Weights of a small transformer language model.
Size: 12 layers, MLP 2304 squared ReLU, vocabulary 22628.
Architecture: RMSNorm before each block, rotary positions, no biases in attention or MLP, tied embeddings, gated attention, capped logits.
Training: a variant of Adam for these matrices, 624M tokens, 9517 steps.
Each number is 200 + 40 x the weight over its row's rms, rounded and kept within 0 to 999. Layers, rows and columns count from 0. The size before them is the row's rms in percent of the matrix's.

# layer 7 MLP down (transposed), 2304x384, rms 0.0494, rows 290-362, columns 288-335
089,228,220,246,177,132,189,207,224,163,173,210,226,255,181,234,211,200,266,165,169,269,271,162,187,184,212,179,279,177,222,209,272,153,233,234,155,232,181,189,233,207,197,150,256,222,224,139,218
086,225,195,146,234,160,200,182,230,237,145,150,156,134,191,155,202,251,251,222,240,206,270,212,214,137,226,224,421,161,189,177,217,208,128,136,155,239,219,183,186,180,245,226,170,217,170,210,257
107,141,202,193,198,257,218,187,216,173,213,242,204,290,206,152,224,148,242,289,159,141,197,133,227,216,176,143,273,180,157,143,216,233,222,200,161,224,226,191,249,177,248,190,183,192,207,211,207
096,199,210,183,176,237,204,249,182,238,239,190,207,200,227,283,167,184,132,173,202,188,239,200,176,230,175,219,285,136,77,251,154,219,193,200,230,213,204,206,225,214,228,179,240,255,245,144,257
106,160,219,142,246,149,214,165,168,180,218,217,203,183,237,115,159,203,193,212,212,186,207,224,164,203,200,186,297,213,158,233,229,213,210,220,162,213,179,244,133,291,167,178,244,218,271,97,196
087,237,165,251,197,241,170,268,205,229,230,188,152,248,192,196,271,242,245,181,156,214,168,194,171,145,159,194,312,125,249,168,231,77,180,264,238,259,224,244,175,232,166,252,212,173,173,153,276
085,102,211,184,174,276,171,162,202,201,200,209,223,239,189,160,207,136,136,187,207,268,283,198,177,165,193,223,301,205,114,144,146,185,184,228,206,251,199,176,204,192,171,242,179,287,233,152,273
104,134,246,166,227,227,149,175,189,172,253,183,184,242,209,228,204,237,200,288,222,218,162,242,194,216,176,252,374,169,199,196,189,175,274,258,218,259,205,247,244,193,228,178,130,160,163,162,157
104,191,163,179,194,185,117,214,178,224,202,267,209,192,209,245,231,231,250,265,198,198,185,223,260,155,173,212,278,217,206,229,218,257,255,239,176,213,186,268,142,199,227,134,258,210,290,189,133
102,257,144,159,173,183,226,194,258,174,148,135,226,186,222,181,213,140,176,199,180,257,211,240,167,270,200,229,428,232,249,219,188,159,217,209,241,221,177,178,228,160,186,120,196,131,181,192,234
106,184,148,174,253,173,179,146,229,257,201,209,238,183,234,157,192,270,235,190,274,225,191,253,197,212,253,270,277,101,254,257,178,199,250,191,148,146,178,213,201,223,266,133,264,172,192,194,279
101,204,176,186,194,178,198,171,150,186,179,178,251,306,261,234,268,156,237,226,185,240,232,236,274,189,183,218,200,248,255,217,224,138,226,175,222,159,226,134,161,208,271,144,180,158,188,244,284
097,242,166,204,170,253,239,269,211,256,175,190,192,298,186,263,164,236,208,186,206,179,162,245,237,203,177,171,207,269,155,284,171,298,219,247,191,273,217,191,241,201,185,193,234,187,106,242,249
024,187,237,176,162,320,221,173,182,248,186,216,147,229,199,196,201,213,218,271,215,227,230,198,270,152,180,222,173,192,165,205,318,200,197,164,250,199,194,176,202,168,217,275,239,218,179,161,148
112,291,258,167,214,162,182,230,180,129,187,200,225,289,229,238,217,213,203,206,171,144,184,299,156,170,201,207,224,252,131,225,196,200,120,241,184,262,177,226,194,154,169,191,151,203,179,182,121
098,240,175,186,142,160,130,227,169,130,219,198,109,175,264,183,243,154,249,176,236,250,146,203,169,180,209,188,209,207,177,198,203,153,135,264,207,275,198,253,193,181,207,220,150,222,193,223,167
099,263,235,193,167,229,229,257,196,176,197,198,150,225,199,134,196,174,188,160,185,214,207,249,153,333,182,178,224,234,151,227,190,223,109,249,201,176,282,130,167,213,230,235,223,215,182,262,273
105,280,217,192,188,228,170,167,186,191,193,189,210,257,223,189,209,212,189,170,185,166,153,154,210,225,149,154,318,181,295,207,221,180,140,185,195,245,201,178,158,210,189,160,135,109,227,130,148
109,210,217,152,168,132,115,201,191,148,245,193,237,188,248,205,180,183,200,249,179,232,198,167,209,190,199,246,167,260,200,203,232,149,232,158,193,115,209,276,193,138,198,201,193,256,215,144,235
103,270,202,116,202,243,173,177,196,186,209,196,190,173,291,181,227,156,260,223,214,186,189,175,246,129,184,149,191,207,175,197,186,193,134,74,240,186,234,206,180,244,328,118,207,240,209,176,186
101,232,282,142,161,250,246,101,182,241,212,178,216,274,250,255,233,152,205,188,214,212,248,175,172,172,268,237,185,210,188,236,210,214,183,258,247,159,154,169,200,267,105,229,194,215,162,204,148
106,322,219,168,216,214,210,155,159,180,216,166,184,221,298,144,118,185,237,246,184,116,239,193,174,272,221,161,245,138,174,198,149,150,128,150,216,204,186,157,269,225,270,252,208,169,222,112,209
094,167,256,207,194,187,124,163,111,194,211,220,261,201,196,220,74,163,215,254,170,222,172,267,186,183,183,146,194,172,52,192,162,191,160,185,268,223,163,158,162,210,161,195,220,177,130,187,170
092,180,280,154,228,140,188,176,258,258,252,239,225,247,151,222,179,198,190,213,208,221,249,276,268,165,262,240,287,204,191,157,193,240,234,161,188,167,173,243,265,215,118,204,198,251,163,214,183
101,215,271,193,130,195,180,161,223,182,199,144,168,248,238,163,167,214,214,241,175,183,162,168,171,219,152,152,222,145,234,216,223,230,175,164,178,204,95,136,194,161,183,221,137,121,201,132,160
113,167,237,258,292,219,258,198,182,209,217,194,230,183,197,242,230,168,230,171,126,176,200,234,207,229,204,154,309,243,184,142,197,185,153,201,196,187,220,75,179,203,261,153,217,200,235,250,221
117,163,190,157,164,167,180,226,245,243,158,249,191,202,219,213,213,220,292,87,185,220,237,243,161,156,180,249,187,205,185,240,217,179,237,206,225,161,187,181,92,184,172,211,230,189,212,200,184
098,204,226,213,162,179,186,193,168,201,106,199,201,194,179,163,252,129,132,226,266,221,230,197,192,197,229,227,373,178,165,142,302,190,252,234,201,217,210,225,118,178,311,97,214,216,169,182,174
102,163,181,142,193,184,177,172,177,149,227,199,210,208,175,217,232,223,238,266,229,287,175,141,256,159,183,278,206,243,265,146,213,161,205,292,201,126,194,162,222,225,276,127,232,216,163,184,220
089,250,162,213,190,111,179,179,270,209,147,184,223,236,158,270,197,240,210,206,238,175,199,117,261,233,127,195,221,204,203,198,199,161,175,198,243,167,245,173,196,212,213,263,224,127,118,282,228
092,170,179,258,237,300,173,157,225,225,173,218,234,219,221,189,262,146,245,215,124,255,160,175,217,167,181,209,286,181,197,166,177,198,209,250,186,180,252,269,243,141,202,201,170,211,163,187,155
088,238,170,220,170,229,149,139,149,225,167,248,248,195,265,255,168,221,232,246,242,163,229,217,184,189,269,229,271,209,194,195,238,193,196,205,233,242,264,209,201,214,107,253,199,204,202,238,210
112,194,239,216,152,109,184,245,209,195,195,165,175,206,288,199,242,106,233,205,148,152,215,225,234,182,185,236,212,174,217,189,159,213,182,198,226,199,294,150,230,248,215,175,131,173,198,260,293
100,161,267,113,183,198,150,193,144,210,231,222,210,170,144,201,197,142,174,209,167,219,226,262,235,243,183,183,147,202,295,249,196,211,188,188,171,196,148,185,195,178,155,163,213,230,193,225,208
113,152,191,241,184,175,170,226,242,235,192,211,255,204,262,251,186,180,192,224,197,176,207,203,162,203,193,241,203,144,238,290,235,245,237,269,191,221,212,140,245,142,187,187,162,212,289,214,150
106,171,157,241,211,175,107,180,142,190,183,273,228,167,117,199,185,180,214,235,243,242,173,182,145,225,92,239,285,218,195,192,223,220,204,134,129,182,160,294,266,165,211,173,130,189,222,174,212
082,212,143,169,161,175,150,254,170,153,200,323,187,232,195,289,140,142,178,131,235,178,210,225,201,157,196,236,274,169,211,137,205,203,232,179,212,199,198,202,209,102,200,224,247,233,242,121,254
094,198,219,172,150,236,248,160,187,237,257,196,159,254,129,193,180,74,228,198,190,225,205,188,96,262,165,210,221,252,249,217,211,288,242,204,239,164,209,212,254,263,245,241,223,154,207,242,211
095,169,179,225,230,230,308,203,160,191,282,204,167,144,186,210,228,199,247,158,297,113,189,190,242,213,240,216,271,154,199,149,186,133,169,180,192,183,137,240,182,263,221,193,168,205,150,194,213
117,229,210,164,111,168,156,234,198,234,173,174,185,174,214,161,211,192,251,207,155,231,267,155,133,206,134,220,108,224,218,233,268,213,231,216,126,219,207,168,166,161,234,236,165,218,204,219,224
091,188,132,237,175,195,190,170,205,144,287,187,160,279,244,150,169,200,217,243,222,223,214,182,143,204,215,203,241,215,209,186,170,231,134,184,204,245,163,221,166,127,189,192,128,205,237,102,180
095,123,218,279,266,214,233,163,230,275,223,187,181,184,261,247,185,205,147,152,182,178,174,214,220,219,180,188,283,207,146,163,168,175,167,253,179,174,162,173,213,210,238,221,229,192,200,147,137
033,218,178,218,212,237,182,170,242,155,210,225,153,199,242,202,188,206,193,207,225,223,250,183,202,158,199,162,181,200,247,241,203,210,214,176,205,186,167,210,236,196,167,201,227,242,172,148,166
113,217,182,205,193,142,136,175,254,146,270,262,204,151,246,185,286,184,195,175,184,241,219,213,249,230,244,232,170,239,178,201,197,258,269,173,204,175,255,163,202,169,174,273,221,174,171,245,191
102,240,209,54,192,160,225,194,242,188,212,308,140,238,208,172,195,183,194,227,236,158,163,105,191,173,191,136,196,224,149,172,186,159,151,137,188,161,200,258,190,208,195,132,126,231,201,227,195
062,115,220,198,212,214,182,206,202,162,216,185,248,207,193,184,231,200,204,188,250,203,220,180,203,221,141,178,265,198,192,237,221,214,213,289,247,280,127,219,186,206,221,244,141,205,265,253,204
102,173,236,185,208,143,154,216,214,140,237,206,199,221,245,202,251,194,201,174,211,220,215,214,249,178,238,201,209,184,267,211,193,171,274,229,217,246,215,262,209,93,196,243,212,147,148,232,210
106,140,127,195,224,133,139,237,109,287,197,155,179,184,330,218,94,193,185,178,211,216,213,224,209,141,195,179,235,235,217,268,184,256,185,169,129,201,169,114,164,202,251,231,244,215,212,186,292
085,208,177,163,113,163,158,199,93,208,237,238,189,238,178,201,226,196,154,209,195,243,221,208,250,170,278,220,314,207,171,227,118,259,248,154,240,191,239,244,223,192,195,177,211,172,250,139,97
101,169,251,217,219,175,115,195,186,209,254,215,93,202,207,224,196,175,210,217,208,220,215,184,205,176,181,188,390,225,162,232,216,254,230,137,195,219,170,249,221,193,165,202,242,189,213,150,166
093,191,217,205,148,200,146,129,143,260,218,161,245,177,253,260,218,141,209,163,192,171,258,252,179,189,223,188,306,252,175,241,229,215,169,137,201,168,237,224,220,210,227,165,249,216,221,147,204
089,226,183,176,246,200,196,224,167,229,169,203,237,218,214,212,168,267,224,185,215,173,212,154,176,175,272,207,276,244,182,203,163,168,215,206,176,197,255,213,168,83,225,226,158,225,273,205,263
098,232,161,189,190,166,171,224,160,253,216,190,233,247,196,188,248,153,239,139,189,168,210,188,236,206,200,212,192,155,190,200,192,143,261,224,160,195,165,151,201,175,278,172,169,183,273,190,258
106,285,160,196,256,205,108,210,234,162,216,155,164,187,185,187,228,249,239,178,266,191,220,180,182,175,242,229,226,209,257,158,217,152,179,173,252,177,256,205,162,155,236,210,115,191,152,142,212
098,215,212,220,94,121,177,150,142,185,179,247,254,304,208,175,194,191,232,150,239,230,205,184,233,108,164,203,151,259,176,235,147,184,223,164,175,256,183,219,271,220,213,145,180,216,238,193,137
097,204,202,176,200,129,180,255,215,210,136,224,187,161,159,193,209,203,175,209,239,208,152,212,175,179,225,205,236,169,227,202,85,258,132,178,240,212,213,165,296,247,238,274,208,192,189,200,245
103,214,239,127,249,196,188,179,190,179,159,214,157,161,170,205,166,188,212,162,255,215,182,204,215,189,233,170,327,184,230,230,214,195,130,207,209,192,206,203,192,188,225,206,180,165,228,145,182
101,219,158,156,200,235,213,262,137,213,210,254,174,163,241,238,233,168,158,228,174,234,242,160,207,178,215,203,249,192,227,128,192,161,247,191,179,190,276,152,159,208,198,186,257,260,141,159,199
104,175,259,251,227,243,209,201,168,156,239,204,203,209,192,161,155,226,202,161,279,118,262,144,205,215,230,230,217,192,188,247,230,121,161,190,149,179,145,237,304,178,202,268,194,215,191,185,144
090,254,192,213,183,175,150,211,219,191,278,209,143,293,229,239,114,197,185,130,247,181,282,202,196,208,222,237,479,226,212,218,260,194,218,189,171,248,236,201,166,244,171,179,231,208,225,229,198
107,188,202,293,170,293,212,133,173,155,143,175,296,276,175,170,176,167,167,243,233,133,236,101,175,196,182,243,253,218,187,212,187,161,149,267,199,175,205,191,211,141,213,186,196,161,188,224,200
090,248,222,178,125,244,211,160,177,193,177,191,157,196,265,291,151,198,159,223,212,180,290,222,170,179,145,243,194,243,242,272,166,180,223,219,174,177,261,193,209,280,109,163,204,204,194,261,171
111,163,185,234,258,219,142,209,169,183,197,173,239,190,242,245,223,216,205,219,244,148,160,92,203,163,140,190,195,192,220,209,179,222,207,256,225,192,188,239,218,197,129,179,207,215,182,262,128
101,233,213,167,145,282,264,132,246,158,213,161,230,218,235,196,198,212,267,211,176,204,143,185,202,178,180,231,251,193,183,173,194,160,166,167,227,160,151,177,239,106,125,203,234,184,173,220,138
098,115,166,255,213,238,212,156,207,236,225,211,239,220,195,204,198,236,192,232,202,215,251,181,191,207,197,182,344,209,164,222,162,191,186,216,178,205,218,169,171,193,196,175,140,239,184,186,302
109,165,168,196,226,210,214,192,179,263,279,239,196,211,201,193,167,206,160,135,215,149,153,203,177,256,299,229,172,185,171,182,237,287,200,114,210,215,164,161,222,170,293,184,196,191,155,162,208
035,185,187,183,158,184,285,153,136,213,171,229,170,248,226,189,197,176,245,197,155,272,209,256,236,179,151,182,196,262,207,193,119,250,213,196,244,286,196,224,217,203,226,213,221,214,211,152,148
099,180,100,183,168,269,191,131,188,218,156,139,222,201,187,208,157,147,208,266,270,143,250,230,171,215,196,177,236,212,230,175,229,116,157,208,147,265,171,247,125,188,142,198,175,211,234,217,157
101,164,123,179,127,141,247,215,240,240,246,180,217,269,179,199,207,173,188,183,188,174,156,198,222,270,203,185,186,137,227,264,131,176,185,287,118,216,213,191,233,188,245,190,237,193,236,179,207
096,170,179,231,209,206,220,178,161,201,203,205,187,262,281,237,159,191,179,254,141,201,248,180,195,168,188,227,264,182,141,144,168,191,189,198,176,230,176,160,214,290,163,221,285,147,177,221,188
105,231,239,224,181,185,175,208,280,128,206,239,163,152,131,188,196,176,179,247,224,150,218,121,283,168,221,153,238,220,175,236,239,301,218,279,238,181,187,180,204,168,244,175,200,207,164,131,203
103,163,200,232,162,193,230,199,157,179,197,94,183,162,175,172,195,184,160,246,198,265,196,271,227,196,203,169,274,187,195,167,179,261,230,202,174,239,217,220,168,132,226,170,261,188,210,207,195
108,201,214,229,222,261,185,208,220,203,209,188,186,258,198,180,187,261,195,242,171,137,150,258,173,193,179,213,286,246,221,152,174,240,210,278,139,171,167,170,241,272,206,191,233,203,185,136,160
# layer 7 MLP up, 2304x384, rms 0.0558, rows 291-362, columns 288-335
094,223,188,178,183,217,228,226,216,166,120,199,155,230,257,135,177,198,153,232,211,115,74,211,191,233,165,158,204,216,230,130,212,266,168,163,274,258,118,212,207,269,269,150,227,239,179,194,154
102,134,233,185,233,249,245,155,206,157,238,201,285,211,228,124,186,211,232,143,210,208,191,283,150,182,266,179,163,111,265,194,166,166,253,217,159,251,202,230,199,158,173,220,183,177,152,178,184
099,249,258,160,213,228,213,201,231,178,230,170,205,161,195,187,207,172,128,223,132,286,131,269,161,252,197,179,178,226,196,273,237,214,187,238,247,180,180,150,223,170,149,236,271,193,202,181,164
107,290,171,224,235,187,194,185,162,213,217,213,248,127,257,258,252,230,222,176,140,233,183,207,144,203,195,244,198,209,211,199,207,104,298,247,223,197,150,223,240,195,147,203,221,170,191,167,192
088,278,249,233,199,225,179,241,240,283,120,224,146,181,144,281,188,202,207,190,127,187,196,334,190,199,208,210,180,192,248,192,146,257,230,292,193,173,251,192,198,175,196,183,223,248,206,237,175
086,224,170,240,266,156,182,214,169,243,230,212,131,213,150,150,219,233,273,162,153,189,251,173,136,221,188,235,174,222,206,125,253,216,150,161,123,201,186,215,150,197,226,157,201,152,190,207,196
106,247,227,171,239,234,234,220,177,244,181,161,229,241,270,178,151,187,147,194,156,213,143,183,245,239,199,182,168,185,174,225,244,219,261,224,207,248,209,251,157,166,197,182,176,150,185,299,85
107,177,192,223,299,186,218,196,290,227,211,168,219,188,130,160,243,167,199,227,186,127,205,211,152,187,222,217,177,124,209,192,160,112,211,231,100,189,127,132,157,133,229,82,205,263,213,233,166
101,232,230,49,207,237,215,196,194,163,158,185,227,202,201,232,137,139,221,192,218,259,189,174,261,169,207,230,193,253,224,134,152,173,285,191,221,167,201,211,213,288,150,253,196,149,226,265,138
109,205,199,210,208,201,196,139,176,183,268,185,145,153,179,221,251,194,219,122,180,178,209,191,186,151,182,208,175,135,291,146,227,184,174,153,227,245,123,192,201,218,171,161,194,121,227,181,211
103,189,230,227,150,207,234,174,338,221,226,195,167,190,208,164,178,218,203,174,245,178,145,213,144,132,215,214,186,133,184,207,173,217,181,178,203,216,160,201,186,174,221,207,172,162,206,196,124
098,275,193,168,206,220,271,188,200,111,244,163,227,226,179,187,218,187,177,120,190,309,163,242,157,205,164,171,180,172,265,160,192,188,129,126,242,164,173,281,168,213,180,182,179,190,217,206,201
036,238,168,200,262,234,226,149,223,182,229,153,210,162,162,78,197,176,197,114,145,215,199,170,172,258,177,171,78,194,231,166,229,208,301,204,164,282,202,196,262,242,215,239,235,206,213,182,195
111,206,185,208,244,200,132,185,187,177,152,167,247,242,186,178,190,217,169,223,211,260,220,238,225,181,239,273,152,206,158,199,129,154,164,270,181,200,207,177,221,233,171,194,178,168,149,152,128
095,211,218,223,213,217,163,242,230,205,229,160,181,129,178,274,178,192,131,239,190,205,214,154,153,222,125,223,156,208,213,272,178,222,274,236,240,242,215,211,218,238,128,244,211,223,197,182,278
096,205,206,163,189,193,199,208,135,157,162,231,265,223,262,275,281,148,133,203,154,256,169,213,257,196,161,191,182,221,194,143,186,256,267,217,253,117,179,217,253,124,228,143,172,219,190,213,188
102,208,210,135,170,221,176,188,199,209,163,159,236,170,231,157,110,179,172,251,204,268,162,225,177,205,122,167,183,176,228,148,224,149,271,184,199,181,143,228,204,188,146,237,211,193,189,278,202
111,218,183,161,188,162,197,190,181,156,266,221,279,223,158,201,143,182,203,148,149,186,258,264,195,254,138,166,188,140,259,177,196,178,186,186,230,172,159,179,223,203,212,189,179,192,176,194,162
107,203,240,165,210,256,216,215,263,167,144,221,152,158,254,173,187,200,171,266,196,252,190,233,165,161,115,170,180,244,194,199,148,229,202,197,83,238,144,177,189,240,207,120,209,196,138,224,215
103,215,186,216,183,157,165,116,210,192,179,203,188,139,172,199,169,167,181,156,168,137,204,196,207,294,213,194,195,191,215,153,284,173,172,219,216,232,242,184,231,206,226,221,241,211,196,229,206
104,164,237,221,205,233,184,150,144,202,233,244,210,180,213,56,181,198,211,189,218,177,189,277,168,278,173,179,196,148,276,181,182,147,290,206,229,205,204,215,268,177,186,155,164,222,202,172,226
096,275,271,203,160,170,168,214,161,209,196,135,137,105,253,122,255,187,152,119,205,183,188,185,239,225,193,171,168,219,182,143,258,167,225,247,153,249,163,154,238,185,175,152,217,200,246,194,238
097,227,206,179,209,164,194,135,154,187,100,182,175,99,181,202,230,117,165,162,159,161,203,201,217,263,87,213,201,154,248,154,222,128,223,134,169,217,168,175,166,172,195,127,194,122,156,150,214
098,186,205,245,269,289,170,146,218,209,194,117,221,231,272,195,186,209,232,219,100,127,203,197,155,247,179,296,181,230,208,157,238,143,177,199,199,239,181,209,146,181,149,273,238,139,153,176,243
121,214,182,181,206,232,243,194,172,184,156,261,189,166,183,178,231,220,156,125,108,148,247,236,246,235,218,212,197,178,271,177,232,112,232,247,249,161,252,242,227,261,177,225,222,200,160,206,221
114,199,197,193,182,160,218,217,218,212,186,217,290,132,226,134,225,158,247,203,142,204,107,249,168,161,159,252,154,112,186,231,204,261,263,152,289,127,184,227,153,195,216,232,156,166,204,222,183
099,169,156,215,194,205,268,244,150,155,205,226,163,166,226,216,220,194,200,112,127,285,237,236,174,243,208,282,177,168,225,176,230,193,232,208,215,198,205,180,241,161,214,182,168,181,165,146,167
100,225,194,173,155,168,200,160,226,168,205,219,153,180,188,245,219,197,217,194,206,200,161,178,134,260,172,164,164,171,229,234,160,208,215,220,157,278,167,269,183,172,191,181,287,226,180,214,88
089,210,222,219,171,280,197,172,180,186,241,196,167,178,250,116,194,227,224,282,120,233,161,247,207,192,285,222,188,155,278,233,198,235,197,218,195,222,175,193,184,187,102,133,187,290,253,136,188
090,263,149,139,172,124,219,261,202,172,160,232,136,166,219,204,146,210,175,164,219,195,232,279,168,224,191,228,170,208,221,227,218,245,177,174,204,197,146,220,176,218,212,167,203,179,242,139,217
088,204,202,146,150,202,273,183,296,185,195,193,172,223,203,194,226,203,227,176,174,170,220,258,186,225,189,210,205,161,227,211,232,208,211,215,197,151,268,208,262,154,193,139,193,143,146,193,228
112,224,232,203,216,171,147,173,190,185,161,189,211,209,203,195,194,208,128,186,162,161,247,289,193,121,259,207,191,181,195,244,194,235,222,184,187,150,181,205,206,229,221,160,153,229,222,198,223
097,218,220,201,204,215,151,169,166,109,188,171,183,242,177,153,131,226,231,187,194,207,150,138,211,281,226,251,158,187,256,246,233,167,250,192,167,217,180,175,235,197,169,184,238,203,221,167,203
114,160,248,187,269,238,217,179,228,194,227,167,162,234,193,156,209,146,107,174,223,171,253,195,189,237,90,255,170,219,244,240,150,160,225,255,191,182,186,249,252,178,109,277,265,227,194,260,183
109,184,177,127,253,289,209,205,186,150,198,208,168,252,219,157,189,220,172,235,105,224,258,209,202,184,194,198,175,210,200,144,145,122,223,193,194,200,244,157,193,282,162,213,170,151,178,212,163
085,176,215,206,169,268,212,150,305,172,232,231,181,245,191,213,212,209,186,248,177,302,231,218,128,188,244,176,175,118,197,186,229,158,296,100,201,133,187,193,164,258,239,245,183,214,139,254,196
093,164,234,228,246,195,191,200,203,127,267,198,194,201,140,122,257,217,204,205,211,219,205,248,238,235,192,168,194,233,202,152,197,109,181,160,215,154,240,196,191,198,250,181,252,188,193,214,205
102,252,207,226,198,200,227,208,198,221,178,232,225,216,219,194,171,184,120,216,208,132,171,178,247,195,147,184,201,118,195,117,200,179,200,161,216,160,166,228,193,221,240,204,195,207,181,178,83
116,189,202,226,286,218,255,215,160,222,315,148,150,168,265,198,185,210,223,225,182,260,158,136,195,179,228,189,132,266,254,203,168,190,253,190,235,93,222,151,169,238,122,156,235,181,214,220,204
090,217,269,231,271,176,207,223,171,256,175,143,226,201,175,237,245,222,239,172,210,197,248,236,193,239,232,135,206,180,150,131,280,242,191,164,235,257,232,214,214,244,166,273,238,234,204,172,217
094,212,197,186,275,208,208,219,243,282,198,168,207,234,190,187,190,149,200,202,176,184,206,220,253,231,224,199,179,213,191,214,243,168,154,188,191,215,169,180,142,176,272,141,198,186,156,224,123
043,278,255,150,237,229,255,147,219,151,192,123,240,180,189,195,195,196,176,149,160,174,231,250,150,215,128,117,137,130,261,137,213,155,213,199,235,182,239,190,196,233,228,129,239,137,189,209,150
113,206,171,232,231,255,260,220,233,261,274,199,205,209,154,148,234,159,180,237,208,226,196,203,222,204,222,209,160,144,198,191,109,139,225,248,250,150,177,171,236,206,179,165,235,162,173,294,217
097,161,157,211,198,228,182,188,184,244,195,175,287,239,179,245,244,216,200,214,184,166,296,245,235,184,204,227,172,208,204,178,245,179,124,255,184,127,200,216,235,278,210,199,216,202,189,189,256
069,183,146,240,228,215,208,270,183,225,156,174,252,221,164,186,208,150,190,107,210,170,97,278,219,198,250,198,191,134,197,190,197,256,313,224,226,225,205,189,195,212,172,206,193,202,145,129,147
103,199,297,240,250,216,153,220,201,233,197,255,189,161,174,203,145,195,243,157,252,183,274,264,203,229,185,235,190,108,232,172,211,102,185,179,226,195,280,156,227,196,190,231,215,235,153,272,153
111,273,174,208,196,203,196,201,211,140,143,210,167,210,234,225,177,144,201,230,171,210,209,240,157,244,241,213,203,175,244,189,255,239,209,149,200,270,195,169,206,190,169,167,199,160,177,134,232
086,206,227,246,265,258,224,209,253,179,145,205,229,145,235,161,145,186,172,181,217,196,140,172,133,263,115,159,196,190,174,152,287,181,197,106,167,218,159,181,209,195,190,219,150,196,208,196,198
105,204,203,197,178,317,239,161,192,229,134,224,223,213,205,128,159,176,157,248,186,304,123,258,164,196,135,102,202,213,269,204,170,240,236,179,244,153,132,249,209,159,194,172,157,170,219,174,184
098,215,133,168,192,162,192,242,221,241,175,226,241,174,278,241,178,157,226,212,156,237,156,211,190,212,196,283,187,200,286,115,262,209,186,239,293,265,146,168,254,197,189,172,218,148,191,176,179
088,189,165,217,169,233,209,74,230,229,239,142,219,212,192,222,237,227,180,242,228,220,250,155,90,194,179,135,188,144,221,225,204,190,259,203,217,187,151,214,209,135,201,177,218,193,222,223,146
097,197,215,163,277,182,174,182,130,197,199,163,200,163,157,135,115,183,212,230,232,207,238,174,249,290,218,211,173,192,271,159,205,235,172,193,164,178,230,199,140,204,179,174,214,251,241,181,212
104,205,161,214,191,244,152,176,249,172,186,166,213,145,186,241,163,182,255,178,161,183,282,186,175,219,236,140,175,178,234,244,226,147,198,123,237,127,220,207,256,167,214,163,158,160,181,246,175
099,210,208,164,267,250,160,222,214,236,233,165,226,116,256,152,229,242,188,218,227,197,236,213,193,159,232,277,187,167,324,177,269,139,234,204,261,250,228,168,219,246,148,219,168,233,156,227,199
098,251,215,217,255,274,180,244,234,205,171,222,241,105,169,246,190,163,168,192,173,281,170,218,166,189,109,225,185,207,187,198,196,262,289,180,265,214,179,279,190,277,137,236,198,242,144,185,184
102,219,195,224,146,182,207,134,217,199,208,173,184,199,154,115,237,156,153,178,202,155,123,186,192,135,187,218,187,172,297,254,224,207,155,265,221,267,264,168,235,234,245,170,205,175,244,230,201
098,202,245,137,270,237,207,211,179,229,217,151,254,206,137,204,159,231,223,250,152,189,186,206,268,204,215,225,178,104,212,133,265,204,323,160,239,173,202,185,211,231,237,191,194,216,209,201,242
102,236,214,241,216,243,185,192,314,214,125,247,174,212,220,191,214,264,141,175,176,185,198,250,153,165,240,248,196,220,278,204,213,154,312,225,214,174,218,180,228,221,173,270,181,225,206,228,172
100,219,258,225,153,229,193,142,202,184,170,99,167,221,216,202,195,233,102,219,135,178,145,214,194,232,192,137,216,230,139,248,237,191,234,231,262,199,177,225,146,211,206,122,182,218,212,193,158
108,222,173,290,216,201,178,192,234,154,185,184,200,237,107,192,238,148,185,119,192,238,153,184,243,210,136,216,190,195,248,162,196,179,212,244,169,183,245,265,226,209,112,131,231,182,145,221,158
090,209,180,169,155,175,194,224,203,165,202,178,160,196,252,185,248,243,231,263,183,174,243,242,199,212,186,233,170,271,239,171,224,254,151,197,202,208,190,192,178,237,281,161,258,233,172,236,245
108,222,174,229,202,184,207,203,200,146,165,199,164,225,229,241,136,133,217,213,168,147,227,148,198,249,139,198,183,219,246,156,254,213,216,244,163,172,135,167,226,204,135,170,177,195,183,227,127
105,223,219,232,169,212,209,185,196,93,158,245,328,245,205,169,120,186,127,169,189,230,168,265,240,224,100,167,196,224,195,203,216,215,163,146,205,176,199,170,269,189,149,211,245,153,157,241,115
099,185,190,133,192,185,238,192,207,290,149,243,130,186,115,195,244,188,175,177,239,192,203,187,175,182,170,158,149,76,212,211,184,259,183,194,270,213,228,179,148,269,220,130,200,196,157,167,107
107,212,331,150,132,197,291,235,219,214,228,206,197,194,243,246,120,213,111,205,181,238,158,260,177,281,214,213,186,228,237,176,231,170,207,140,271,139,178,158,204,186,204,185,156,161,168,248,129
044,196,201,194,210,211,238,147,261,157,215,127,195,142,140,243,186,217,132,173,175,224,186,265,134,246,261,216,94,190,249,141,183,212,167,194,140,153,202,194,217,245,162,139,217,156,190,202,120
095,228,204,281,158,191,159,221,106,191,150,180,187,106,141,181,260,193,213,158,206,275,211,273,196,186,195,272,180,201,203,214,273,188,181,207,201,167,167,157,267,169,200,235,224,256,243,218,243
101,163,197,150,187,134,198,210,201,198,196,196,285,222,196,278,240,224,121,202,175,238,179,305,178,252,206,190,178,197,176,203,160,190,275,234,258,141,158,261,189,151,235,150,259,89,179,243,143
095,213,217,176,191,177,211,131,270,143,180,228,197,145,229,127,253,229,225,188,224,208,241,221,230,217,205,248,177,188,200,181,191,176,114,201,225,170,254,120,166,213,212,123,185,220,185,147,198
100,207,240,180,220,216,169,203,206,193,134,183,168,239,178,153,126,146,214,166,176,218,129,256,140,157,214,85,173,162,208,186,173,244,195,151,222,206,158,219,206,212,184,225,160,263,198,229,161
104,217,161,190,213,170,252,142,157,256,193,231,283,149,268,191,218,202,179,221,139,254,231,195,191,236,216,212,191,112,204,137,293,148,177,134,173,75,214,159,239,215,209,209,263,163,226,187,151
108,165,269,316,171,290,310,203,280,180,185,173,177,178,226,202,300,160,182,129,218,239,148,249,137,181,159,169,198,168,211,175,222,211,230,198,189,177,189,269,169,171,217,148,167,251,162,192,205